config.toml
n_head = 9
d_mlp = 2304
norm_eps = 1e-05
positions = "rope"
bias = "none"
init_std_qkv = 0.0276
init_std_up = 0.0395
beta1 = 0.9
decay_fraction = 1.0
decay_shape = "linear"
final_lr_fraction = 0.0
steps = 4292
Each number is 500 + 25 x the weight over the matrix's rms, rounded and kept within 0 to 999. Layers, rows and columns count from 0. Numbers have three digits each.

# q: layer 2 attention query, 576x576, rms 0.0276, rows 360-383, columns 128-191
# k: layer 2 attention key, 576x576, rms 0.0276, rows 360-383, columns 128-191
# v: layer 2 attention value, 576x576, rms 0.0276, rows 320-342, columns 128-191
# o: layer 2 attention output (transposed), 576x576, rms 0.0342, rows 320-341, columns 128-191
q360:472471525499451498511488505495498493474519527525476537495531515483498524473531493501439539533503514519494514518477518472499481504483507519487510486522512545512521509514519529516472491479503523
k360:491492511502508526497525501495484499478506496494505486555486531491488494496500514484538501489542534461494494473488469539561514520496494526501541486521507518516494481490471495466510477513519561
q361:468496502542488491484511483495550501484497522473496483546516514549515474521473485492504487497519521489505481489485477490503502523514471480507514503476506449487546503539495529463478521507496534
k361:492510455528483509494530521512485505494509505521532465493573508455496498513471482489525477499488484468469473502493512492465504485483486528496457507500504453552501499515457496474501477521524515
q362:517473516500492485506506485433505475485493507489455533482489493461473487519508502472527454501517483479512512536527474517496482477533477534488476468526492493512479480522503488539451485494457461
k362:474510473509490504522483511466539490483495483505480510477550547480532497477499489531519479489487514488550507520483504509486515502490488502470471466520481542526487527487497510466497504470502509
q363:544505481566499536540538542517512501520483503502522518518450499515478492534488478462479529524500454497481543496550547500529478515524494528492519466516513467543475517524525551463497507543491524
k363:525471492526521510515482488554553498502467477518527474512461437496501408494441498514567521556516496521477466523569467534515485539490418476502520511492487491483483493528454467475516497523479464
q364:522537496544498532498488496489514499448484469502559488480499450527490529476499487523454485511497512492435531513501502491517483546499472503523522530503508515454471487462533501517545485519545488
k364:516486508505525521500514506518506463530462458464514485524465512524529479512474512540486499494530462503449489481560509507498454494514484482524502513473525469491500500485495498491517544514492494
q365:522514530510503508494517533516490532495515527511509451531522481486520505461500501513478489543501493468541533498514528461514499531525504475506508498524530536481512510504523486503531477519505474
k365:562506523473483531489523480540499562503532531503500526506440504549481474501478478496520534450542508495479516481526490516499554529489552491498501506472544492486494523527495476506507532480532499
q366:503503487480497458499461495499492504525503535507511459477515506516522533523482494504469499491527486509448507479479509488492472540491505522467517496463507490527505534470483520502507488480549551
k366:522513502464515515499544471492485481553521488507501514477514488487550519487524503512501495491505505547551521497475483510514502538465528467507514513519485511516518489461552536523516505526533502
q367:507488459515501471516498529516519513530451493510565485512441496503497468517485509460473500490493477540472465486509451525476487454477508531500501472512510493532483478515487475503485521505474521
k367:483495449546443527450502493477511500483488469512550521499509519466456515531487498448532505522492477520488456501444540525548519502506512486479503526494495486537512490511495475490460495485511488
q368:487514553465519488511486532506465479520522472494485499518480522498511517527494495520506489496491476506473474513479502510519450548516479516512527490497496536482476501523473525479553496505464481
k368:476499494516490511505473542548497494448517495483483481529502535501513432458512496501572479486499510495524478526525479522474517507468468483483492511460540485506492491480459550454544524522466503
q369:513486541522472503499481509475479438472513475477481485486533502448459481521455501499539449476471543528467512519492452502481517500510494535500484514505468510515457499490495504484507517491418460
k369:449518474532496479512492478518485485501517488513476469493524496488525470483505512488518513536466508461505493531481503471498492473485471510482491505511489528495484488471494492514497492482488505
q370:485490505501495458429474530484478501498502481485478545474504522443476509463513497512503506462543512514503538484523496501472484485524504534519501509466481521514470497486476481518480495474486521
k370:494509547487490471554488498544507555521484508470487448491445489515507497509518490520478524529480493504589503563513490503464538551528517451535525523581492502495507497498542518550475474472458491
q371:459506488469523508472504547488523492474523498517503510503515523529513480467470516492508489481501553488533477490501515514494542486542499483534483543530504529513505521491541482488517485531502491
k371:493486522479492480475545515510472478520539513510532483479448520495483527511516454541483542424499484488468531494504493454487427484492513508523515490512518501501503511527518477502531455485504485
q372:509452544470512461431486515483494476499552510507490476514520506479526503476521501557516525505534521481525472512488519484517491524541490510479535535437496471469502503484467487509528507471503475
k372:518523526475463520462531504510508502498511487486506528498496513522509555481543462519487499507489528520527467476492477478501549477516561494537500504507516515521483512500521481525523507500504486
q373:527463523522497474433489507492490491494502490458511488527467498481523498475522507536523509499487504486484467515497513501505502523525486532497484490469503498486489475518535525492495492478499485
k373:482502512539444495465505475496505490450478493476522519529486510494537530492511484532485531509471476503469482527491557468492484500509503520490483509442466490497474494531457506477500486483496468
q374:536507509485532504479494511476519507474482499483523475510503495487494530447514488550486493529494516486494483505492462494509505551501520544488536489507529541479485509507538487519465495468470520
k374:544521518473500510530517445488473518475532526484463532504489530485515511499481467490498489508503497490503527475490495543525536541479519493511509516489490491538488494566498518478497502468478508
q375:509487471508507500512513503483498495557511497488519514508516527499479488489496487502463537509492480519518528511507483500467533518490479499469519455481496482497526498518489515454475519513477530
k375:516525482505511518490502502506446518520501533547485502502532460504505518492475522469513511530480527485516495513478494494517510516520526499472483509484489502528518464501530483483497499503493515
q376:553515540492488513478512510465509502468508490505480512492522505532484524493500493502489477542478515472544524532496487526528551480515524541498481460481492518495495502510482477485501497497447536
k376:473490481501503496510522509456510445471506469520486483492510509499546555478502466504478469481548499443509515477536457488484488489483497500528514489502476483481527492504531464475489563490479520
q377:496494520464506501487496499474468477486502507527509496525480537490466515535515474471525478510522522546501477485507422520499496513472492499514549492488489513519433528502477513523523512483468508
k377:514471511487511533508496546516505523504548491499471480504521502483485481504488496450483484486531495504528457493510498507467530486475487466535523484538554532503576499498507519461505516492500525
q378:541500480499514486527523498512488450452540548507453495527470506499492479511501479509539464513532519530489514522571445531499487542509473512497476466515517513525499454529504486488518516501453474
k378:500492534503523506516531487501469516510570494505460485514517466490513494482539492489503529514540495460526502546480449546456465515499457522511537470504493528457505473540532517468518490488545504
q379:489499478465477469475549470551473521503518506485531473461530505547492524516542487517499487497499493540509505473515476469494535529477488454507501512473478533457530504460509486464542474482545502
k379:537507502508503486498463500533482506490491521523486505506463468513506527500479509480523547502514543506491522492511545460478495465498524485454521538484534498507525478497502518483534533495527537
q380:477508511530486513520479465484522479472487462519488553480493457477472484487487495526523506464460497499502481524513490523495478448518478508507494518509486513518500485510483531525458503526454495
k380:487494515538495509499460503500524461500444491497491462494509509494480501516500500498525481524507485486501458485519523505538526480546486520510488477531498513520479548479482479523492533488494522
q381:513449483455516477460518501480456526510510501472496495444514553484438523512515519483502487525538520525552524514517503489493509493537547493465448487519489492485496527495495465523471536456554533
k381:533536528439512467540492479492507493520516531509505492485528489531474539479529523521456520446509554479509525518504484465483484484498494482495515446531473563509514530498516472527473489484494506
q382:507494491539501493518515488536532497470517525509464471530486531511498451488500502509507527510489506516506528506508467471503531517497485500485498506487507508495526482481498537490483537471473483
k382:505491519509471512448493460491487518495518520558479548552491470522508530508507502487506508504489547479455502501486531509509496537518547522498524511439504503475474494499517487517509471512539503
q383:486501499524488488482523482535513484432531523546474465453504541495496502485549502517512490530486529479477533505517500422485487547533467501516507537477485503487531459479475489470521497516512445
k383:545483507507493525462491549534479480503456497463523492501469462520508525509490504532503525455508483441458461507507527495485500492517492529534481512479490488482466526479472490541498497544530536
v320:476525512503506486501504514477525485474519514493508528559498510541494497538521487512525495461499483489503466478503491487532511483452509521474499545464494513468475494508465518490502491467489487
o320:458515529483498453499528536527469527498507510540525498472437467487483488510489543449476533486537452429491537503503498442531475538485516519574524521469460468527555542516491502450506508468552520
v321:479506474485510498474497524533500450522529553496506497515536560568510472578513515498538509460477477481528515484488506513529540511544447499509513472514434474491494529489504513489489498519555507
o321:472482536534521507541508473489529486479503397479502480495509481507503504534525472525500521494491488500457479528499534475444506509519509504473497529480519501520522484424528414469509507493507521
v322:470503502494509484480523509521505487421504508502559470520491471504516491559473512483465515532509508484527538517514515508496494462534512489558495537495471428520496470538414455500499529463497532
o322:564484558515479515490520527470523480539477478472442488518514518449459521509491511531511565505556518499539520508514542482470562464546471532524479495508509491482527476509545588529457473535459485
v323:477482491477528500470500536498494518509475517534515505492527527508513476530502513509504514498521485483535515498478472505483466516572482498553507491514477535517481535501554489506453469524549516
o323:515483504485486524521486477506519487509475446454545481504499523536494519497519473531506522474477514587531499500518504537466510481501500491451505495515499492480493511484525492515530499519469523
v324:502477478520505501456503482431496511497491443530483514520538542521498517492415497511456522540490481493481498485474489495500499489511520539486492522505497512486484514505525534527515535497440509
o324:439521470517503491530510540542467495479488524549514497448504503530480498464469483492529506437483545490497510483489466553492488511495472467525477477503493518521501501510480516475497475485544515
v325:491533506514496537413520502436507523498474501488511516478500523549534482473522499521499459527483479485484471495481486512493502492497553516493501484478479493455509498510470515531561444581548498
o325:496547470468479503541524485547485444540502477518483542477483478497484523474448496515536509428481513553505488520500485501459467481522432453546456493551486506549510507484518560544521529440525495
v326:504513521491509437528519454507443500500496460486538507519491525489536469512491492520547486471490482500499477498542452485521479496512525493541507496531510470513520470497539539551536500470428502
o326:485510499511448548516494516464501490480502552530491470542509479517493516502465430498474488463547509565505572514528534515497510472515448532501517456509543543452515470561489530517469500514467482
v327:488499495478495467530496525527507539482539512533492528479497523546518468520531508484503508513488541483532510495427467497479525491485460512501528468506529515518477511470542481462507489510489503
o327:511471529481515519499479496455526508510489484533503517499481554477506481514486465483479525476512477541524472514527484485471550523543510500494505471522537512494506510528522536519474510481468485
v328:445519480510478477530486477536443486531455487490510452499487557468466515475462504478532463514476479492524534502513479514501495496464520512503519521471480523524451525491496497530498573530500458
o328:521443494508525479452542483482548500481549483530487517473495540541506503503491521513529510551513528488537446484543513478508481449533472496464490501479530476513488511458514480520498475437513556
v329:527533523524501525461506513464517519532457494476552542484504477480516524484509504473477502490533506507497523515471492507493491489538530492519499502519496506513539494488488501506538519499473482
o329:513487459481464552464502475506491506482510524532482532509501493498479511475464444519531484539492486538452474451478469525479526449500468522532542497539546507514491497564446569545490469473481466
v330:493514439504498572499500486507442523515467501512533514497501479466540493482555499494564485475527511496490475505513504498520462524505511492503516506516467486498481519504559529478479445547518479
o330:489478489486504476483444501465543493502472443485517481546526498501510498516475523497485484521491526522551496482542483502519499480500483484463502503506487491496521473477479462488526518523442494
v331:515472495491493496502515514562494523530522523531530515519498480472573514492524491489555459425521489504512501507500488508526474511503472501549513552517508455496496542472542490469488431509503489
o331:516506533481470491528498477473493519508528516523472493549513451533453475504493442492478479466497448561508526527522495465507508489500502484515475476516497479522513515534478531525505500492499479
v332:510502494509499543462509490490495525495514507525480523477491538454483516487500496500545489513503467504523470500540524508504520489505483494442514558506489513500518504503489491465465501494520493
o332:461496531491508465503518506553507448538579512504506527488522476532526534535464489465478498446482489482488520497519506476503467555511505521506509513478464558522497539496515446489573481488500509
v333:513500542461525506517497457519527516485515483526543503456486491482481471514525510517532503501526473489512517522502474475504477500528552483526524506527523472542513500518476468476521500527504503
o333:520513489550451529539479511486479502465467536467487520529581483482474490497480453560493484470467556563530506505509533486483510450547466456470499487507523518477470482571530550536487495535471482
v334:461486476483506583459500514421516522490487548476551543520553460507516494574510513492468494506502534497535507479437541470532518505544467512476521532494496482479505519519458519468478504569504475
o334:540497493514508500503500518485535494437456422516469482471506514511458525462497498508503504520510500480438480512525480468423528436521462516509534498515507491498518475453486490470469476517501470
v335:490567450470530521452517505448517514497528538541483490492547511582501489486492513483529452463512514517528497475533505518526467518517477501491483524504535506518472523486482518536498475542513531
o335:473512506510472498555489483498517506488520497530507504471510524542466534491474459470475488494497493542467500553471490508471520440488470501531506511459488518531508500469459453490512480509474481
v336:460569543485484482523501483478540518436470519549526455521501498524497495514524500510408555541503533492465512502428491505509477498449493505519501508470543491496437484500477474512511470467542499
o336:499504477485524465508495510505456496548517540466501522483443583476460499487471559511535519518509491481534447524543476514492501523522490468578531539514504487510516512505475571544471513472527464
v337:460515504509512513565481555499493490531472518477548471521506475488528487512430495494534446468525481509506540491538482544505477509483532479495527534489500422507462497502462497509599542477465517
o337:522487484496497478471513493449525531491515512546493439467518517522433526521504547500525512547548490460497476548462523451464508475484467587506486489526524503434546544480528503475471492495464509
v338:550457490546477528537481459511505492527472470513490492522471506485449490463463499533457532521512512528509499522541496510508499493462522499450481431513528513513528491509467528502533500497527477
o338:485482497520561494466493489496478516473490522470475492495564524468514511498516564475508458551491574468500501429470510481537475505517512491468498534499495534490465506517503434505522503507510492
v339:520498517492485462452500484494466538479516522445561534488527528467540537510514503477498464513492500505526528487452504508507542494489465533538502498504461471488518516494546493508432444520427510
o339:488531536471510509510544525527544439488553464519515442522498516486500479506524465473445515510510457510428529486515498456454504507453532495473537517524515511511498495468491529503463515481455540
v340:507474493504511510513495527495508548530486482479482512495492473472476506474528497507479529519487526493496514525509517491489458527591464475504490433533481442534501507518451451469490507536508502
o340:514486492521492539501428481504474529482478500479494466529549476481499456507507511511547455531469548533521476499496519521504519506490554475428469479534516476501488465499511524489464494564493463
v341:482545504527499476456480453500452514537483437466529562490492538453505522472535494537572509477458447478472488478478514481502451514542564496461529567536508502483495487519504506542489510492470486
o341:450516470512471492526469504521470470488486536509516473494501477534487507510448472490497518456558548538499526493543511511487479475513501504474493488428516524486533471506510488490524447491529547
v342:453533514497522541461504558476525482475450539480517477457509500493522491523495511494473504550515477486511530495508504504497495492554551502513498485497484489526522509510484497490478558491503520